Weights of a small transformer language model: 2 heads of 64 (1 for keys and values), normalized queries and keys.
Each number is 128 + 24 x the weight over its row's rms, rounded and kept within 0 to 255. Layers, rows and columns count from 0. The size above them is the row's rms in percent of the matrix's.

# layer 7 attention key, 64x160, rms 0.15, rows 14-20, columns 0-159
size [101 104  93 118 112 100 101]
[[154 171 129  99 105 159 116  92 112 140 140 119 121 108  98 155 142 103 149  63  98  99 117 148 145  78 112  86 177 115 132 122 173  72 116 130 128 116 134 120 140 114 118 104 131 145 116 167 127 136 141 119  93  86 122 143 122  61 145 112 144 103 123  85 129 146 137 154 139 124 140 127 125 138 168 119 117 111  94 154 146 167 137 128 142  90 130 103 153 112  98 100 124 116 131  83 152 109 110 131 144 140 118 118  96 182 135 114 108 140 140 140 134 155 111 136 123 126 137 131  90 142 137 112 120  92 143  98 111 142  87 125  97 179 130 119 101 123 127 129 171 101 137 138 144  98 159 164 146 152 125 117 157 107 125 175 104  82 137  97]
 [124 146 135 154 106 123  91 127 116 155 124 101 133 138 153 166 149 118 147 147 147 164  85 153 137  75 148 131 132 191  89 149 127 117  97 149 140 130 138 103 141 131 186 146 154 117 147 121 166 107 156 132 138 128 138 121 110 101 154 103 127 126 108 160 117 112 120 183 111 149 134 169 137 137 151 107 136 113 112  92 129 131 115  99 116 108 116 110 123 142 169 113 164 127 150 132 182 130 139 166 140 117 143 110 129 141 164 111 129 153 153 155 127  84 151 183 107 106 157 122 157 133 132 102 107 154 100 162 163 158 111 122 142 166 128 178 118 120 147 104 119 129 106 123 155 111 121 186 121  96 117  72 138 172 140 143 124 104 131 100]
 [142 169 134 111 101 167 136 158 156 103  95 129 156 139 149  89 163 120 101 151 103 136 110 100 114 155 121  70 113 123  77 115 136 106 148 106 124 101 130 133  96 150 112 105  98 109 115 101 138 130 143 178 194 152  89  93 129 121 121 125 124 178 142 130 111 131 121 131 111 129 126 118 123 124 125 152 148 117 148 129 144 140  93 116 129 122 160 131 151 144 104 158 118 118 179 114 147 125 146 107 110 151 125 125 141 115 114 122 169 137  85 143 112 140  92 170 146 175 101 129 149 119 112 126 138 117 127 144 110 129 145 158 106 159  80 143 125 186 190 122  95 130 117  91 174 135 122 115 145  94 137 127 158  93 157  99 165 126 106 130]
 [155 134 131 133 126 145 183 147  94 116 110  91 153 111 154  99  97  99 129 123 100 145 141 108 154  99  99 113 118 110 111 154 107 106  86 144 146  95 106 153 150 143 144 116 147 117 108 165  61 143 109 128 143 143 143 126 152  92 127 124 156 144 151 144 151 135  94 139  89 122 105 109 132 144 126  97 153 145 108 123 128 158 150 110 124 115  98 149 116  98 135  70 122 104 107 143 135 101 134 152 145 105 131 129 136 172 115 134 147  76  98 116 124 171 156 116 146 161 134 146 137 119 120 163 112 103 127 163 106 104 136 144 124 169  82 141 108 135 111 113 153 176 190 112 125 107 125 132 111  86 169 129  91 167  91 154 102 124 155 135]
 [139 161 101 153 177 163 133 135  84 130 133 119 135 129 132  79  85 121 107  94 124 130 119  86 117  80 174 110 136 117 139 119 134  73 115 152 133  93  98 112 143 119 153 101 144 121 139 129 113 159 144 167 156 169 110 117 144 128 148 153 139 112 135 115 132 142 153 120 140 163 128 105 140 166 144 101 149 140 127 145 166  99 131 133 116 169 118 131  56 119 131 130 151 128 119 143 135 130  81 128 134 110 179 155 151 149  89 139 133 115 134 134 157 131 130 118 156 100 124  95 155 107 118 164 114 116 159 107 122 127 165 118 151  78 112 119  83 142 153 122 144 140  72 124 147  64 122 126 136 103 127  88 147 148 131 109 162 140 140 153]
 [108 151 124 132 178 167 107 119  83 158 140 138  89 152 137  99 141  80 133 120 118 120 122 138 117 152 121  99 118 101 128 132 168 161 163 125 161 151 130 146 142 153 177 125 125 134 101 152 148 132 103 134 129 154 111 172 121 104 101 126 117 128 139 132 108 121 138 158 141 126 146  95 160 127 182 167 106 130 138  92 177 169 136 112 114 123 112 116 144 167 129 143 123 136 149  75 143 169 142 135 128 164 176 126 128 148 137 150 109 101 121  85 146 164 138  82 129 110 131 141 107 121 147 128  97 147 105 125 129 165 119 137  43 108 110 133 110  89 164  90 155  95 129 130 104  98 172 133 133 114 123 131 121 121 140 141 126 160 130 149]
 [104 150 134 133 119 140 142  92 150 175 138 136 115 110 133 138 129 124 100 141 111 140 141 118 100 121 143  98 149 179  44 118 152 133 127 129 105 122  85 128 113 116 137 144 149 144 118 141 116 112 104  87 110 147 111 146 162 134 140 121 114 113 140  91 154 119 104 112 124 155 162 132 115 114 136 145 143  92 148 136 131 100  91 137 118 118 134 208 135 117 169 133 125 130 134  98 159  96 182  99 222 114 127 137 140 115 133 114 124 137  92 115 153 157 131 178 123 146 132 126 145 167 110 139 144 106 105 109 141 129 104 118 158 119 158 148 140 108 100 136  74 145 157  98 129 165 152 160 128 152 113 120 162 104 145 157 114 141 105 137]]
# layer 7 attention query, 128x160, rms 0.164, rows 15-21,79-84, columns 0-159
size [ 95  97  97  87  77  90  94 103 110 105 116 114 112]
[[143 137 141 115 143 137 104 156 177 119 139 134 115  83 133 144 137 105 175 132 132 122 133 152 161 137 116 126 128 160 132 111  94 132  96 127 124 165 167 116 113 141 140 164 112 107 129 172 132 120 129 141 132 115 109  82 132 151 134 126 134  97 124 180 117 161 140 148 156 123 133 155 159 139 104 129  93 150 101  98 151 124  97 105 158 102 123 166 151 134 195 169 147 108  99 142 139 107 125 157 150 128 176  75 116 145 150 127 127 173 136 123  79 104 142 121 167  96 138 169 121  72 137 111 104 115 117 166 151  80 137  94 113 139 174 116 126 136 120 136 120 135 157 127 127 155 125 162 177 102 114 148 119  92 114 138 131 117  92 134]
 [130 134 117 110 131 146  94  99 130 122 136 153 123  82 159 109 115 142 145 114 161 105 107 141 163 120 114 150 144 179 125 106 137 137 124 141 138 125 170 116 118 111 116 132 124 153 139  95 133 115 138 154 143 132 139 147 163 137  86 125 136 181 100  84 110  93 129  88 100  99 141  98 101 122 130 131 125 148 125 107 132 178 132 131 154 107 134 157 134 142 144 135 118 142 130  62 117 135 163 137 100 146  92 159 123 173 109  99 127  77 103 121 137 108 157 122 133 164 146 128 104  97 126  58 163 163 117 106 110 113 102 120 113  89 127  85 137 161 120 111 156 106 156 116 126 128 108 139 127 141 171 116 143 170 115 155 181  77  97 129]
 [137 131 130 104 130 151 135 134 142 108 123 121 129 164 138 142 132  48 130 124  78 153 116 132 131 144 136 139 144 122 138 145 112 157  99 127 165 120 157 126 132 128 134 118 154 118 150 114 112 148 123 150 111 153  70 139  96 147 138 141 143 122 112 176 158 155 123 174 106 132 127 105 184 109 103  82 116  98 107 111 139  99 124  74 116 118 148 177 109 130  91 150 116  72 146 132 108  55 119 135 154 123 168 132 111 109 119 111 148 105 117 178 112 159 161 144 167 150 159 131 136 156 116 184 126  87 137 125 146 158 156 117 150 114 109 124 127 136 125 117 126 131 154 152 144 137 148 157 135  78 119 132 114 148 131 157 114 127 163 151]
 [149 152 108 141 152 100 152 124  93 154 110 125 157 112 125  83  69 112  93 138  89  93 121 128 106 143 153 122 128 127 107 127 136  99 131 142 153  94 126 113 137 132 109 138 103 167 134 131  67 126 187 129 124 193  92 153 114 121 163  94 110 146 117 121 160 146 127  84  76 115 157 105 119 153 114 143 120 151 133  96 183 156 124 138 126 151 132 146 125 160 135 142 114 130 111 118 109 147 122 140 141  73 122 111 157 143 156 107 123 155  93 126 147  97 112 116 154 132 130 108 148 151 139 145  78 139 124  93 151 111 131 107 145  86 126 111  98 123 120 119 152 128 126 162 172 146 154 126 152 138 124 141  85 159 105  97 160  92 122 136]
 [153  58 122  88 117 110 131 150  96 137 128 149 155 158 153 139  92 109 123 123  88 141 160 155 136 120 117 107 126 125 149 106 137 134 122  86 120 106  92 140 111 161 138 154 131 142 108 123  85 138 158 131 113 132 123 129  68 157  86 144  95 160 121 108 126 100 142 173 150 170 115 124 109 140  85 112 151 112 145 162 131 123 131 143  94 146 116 145 154 109 131 130 159 141  93 137 150 154  95 112 127 148 176 173 167 159 155 107 128 122 128 101 139 116 132 134 108 106 136 105  96 144 157 112 142 105 126  90 164 108 131 106  67 117 132 104 156 148 136 125 156 130 142 129 163 130 129  53 114 138 176 140 151 128 103 156 133 118 121 143]
 [148 103 114 121 147 107 159 123 109 126 119  94 119  97 123 128 113 107 132 113 150 163 134 125 134 100 108 150 151 133  90 105 128  87 113 189 156 125 137 190 154 103 140 105 153 147 119 142 137 149 105 145 173 142 124 138 128 102 155 123 111 133 129 128 129  90 141 138 133  91 142 102 137 113 121 158 146 157 144 103  96 129 102 137 135 159 149 146 130 148 127 121  94 124 133 182 131 100 153  86 185 131 138  84 152 111 146 101 156  95 132 126 135 128 147 152 104 116 108 112 110 161 110 136 102 109 103  95 186  80  98 133 110 107 141 113 136  82 120 153 122  82 139 128 119 159 116 149 109 101 112  70 140 148 105 156 108 189 115 104]
 [152 158 170 142 155 135 128 101 195 134 121 115 153 112 114 145  92 100 101 154 179 131 113 116 145 154 127 165 115 155 111 122 100 119 124 150 110 151 119 113 151 112 124 151 141 126 143 126 156 147 124 172 104 131 153 132 144 113 155 140 134 160  98 129 159 100 140 110 136 115 118 120 141 108 119 169 143 104 108 128 116  79 119 159 175 177 128 117 164 106 163 157 148 116 145 126 142 140 123 137 108 168  91 131 149 123 136 108 140  64 134 135 103 121 105 128 140 118 144 112 112 107 116 134 183 111 143 155 133 123  82 126 146 128 125 138 145 145  69  94 150 139 123 109 130  77  79  99  72 126 152 141  87 130 113 175 130 119 151 135]
 [127 140 150 159  92 152 101  86 148 163 125 136 159 164 138  91 132 120  87 160 110 163 135 114 119 114 136 111  94 117 114 122 131 121 121 163 138 125  74  86 124 107 157  90 157 130 135 140 137 143 132 146 107 109 155 127 158  80 113 130 187 149 152 157 109 127 110 125  99 120 139 156 116 119 157 124 125 136 168 123 128 115 156 154 100  90  74 116 114 145 131 126 105 121 148 180 132 167 137 110 144 161 152 137 135 146 139  81 123 159 124 127 148 108 129 156 144 137 171 129 124 142 148 138 132 137 116 164 171 149  81  94 170 145 125 168 125 134 111 115  90 113 164 128  93 111 107 142 166 138  80 113 113 127 120 136  89 176 123 126]
 [165 167 125 125  83 122  94  97 131  98 108 104 115  94 105 108 129 100 108  75 134 123 118  79 125 129 107 137 107 143  92 156 117 148 141 131 144 104  97  96 150 168 126 125 127 100 148  94 150 143 120 179 170 130 103 114 148  99 136 149  93 160 141 132 111 143 104  92 126  90 121 112 135 148 161 122 127 156 141 155 110  78  88 133 137 118 123  98 157 140 159 178 106 122 143 131 111 102 149 137 106 101 136 106 186 121 106  65 143 116  82 133 130  89 125 103 101 131 129 145 132 142 124 131 156 109 129 118 103  93 105  99 108 109 120 111 115 165 113 129 126  68 129 108 126 132  95 151 174 153 124 154 124 116 121 138 156 130 141 117]
 [145 123 158  94 123 107 137 139  91 134 121 123 133  98 142 126 148 123 128 126 137 133 127 164 163  62 113 144  92 156 160 148 127 137  98 111 117 102 101 173 119 142 119 119 165 117 138 163 121 149 190  66 111 115 129 111 145 152 136  96 159 119  85 147 155 137 128 147  88  76 135 128 105 132 108  36 110 137 138 164 143 132 134 138 122 118 120 102 113  91 155 103 138 144 125 164 115 130 118 152  99 132 136 151 139 168 105 145 159 156 123 149 125 136 141  79 130 142 161 130 127 117 103  84 135 108 120 120 137 169 108 118 117 143 138 140 104 122 166  96 131 121 156 106 135 123 102 105 135 100  76  95 126  98 131 133 103 143  97 139]
 [136 125  57 177 146 103 126 171 117 124 137 114 113 148 202 104  85 127 104 139 142 167 107 140  92 147 131 137 132 121 132 129 131 104 122 168 117  98 147 135 125 101 137 107 114 147  94 113 137 131 110 159 137 145 137 100 124 130 156 109 125 140 100 121 172 116 181 114  85 112 128 106 129 196 107 122  95 100 143 128 175 148 113 102 109 129  78  93 123 122 158 102 125 119 110 155  99 168 132  90 164 133 138 147 137 133 103 140 121 136 112 103 110 165 105 170 116 131 100 120 180 160 135 129 141 109 166 126 120 135 109 159 144 116 127 132 132 121 139 136 120 121 126  96 171 124 139 142 134 114 104  75 151 160 129 129 144 101 100 149]
 [156 109 128 157 142 103 127 111 149  66 153 129  94 153 130 121 182 105 107 140 159 124 141 121 141  89 130  73 134 150 114 113 155 106 167 135  98 111 113 135 156 106 147 135 126 167 139  98 140  98 136 109 103 144 148 148 144 103 134 146 108 116 139  89 145 105 130 164 145 138 105 109 100 142 139 189 128 159 117 157 134 172 141 131 150 100  91 128  95 159 152 165 129 125 134 124 108 148 175 112 148  93 171 121 126 125 158 145 100 130 120 105 140 124 138 118 106 131 105 153 137 142 128 103 123 137 107 111 120 149 161 172  79 104 107 144  96 164  74 119 121  90 101 128 150  88  93 107 147 128  98 137 121 157 169 166 135 142 111 134]
 [151 120 119  99 147  99 127 155 148 170 139 122 117 125 160 112 107  87 129 117 114 139 140 100 135 120 103 135 128 158 109 144 174 138 127 148 141 111 124 153 117 135 140 138 132 160 142  95 184 130  95 156 119 109 140 157 179 148 113  92 131 149 154 113 150 121 136 152 125 155 108 118 106  92 112 118 151 153 132 146 138 148 130 137 116  99 143 123 149 113 130 163 126 146 163 107 148  88 176  77 141  97 104 100 126 162 138 110 109 106 139 103 116 124 110 114 105 137 127  95 106  95  83 157 128  96 142 161 158  99  88 118 129  82 137 155 155 100 110 154 147 103 175 150  88  93 131 122 138  72 117 123 169 118 162 132  88 152 121  75]]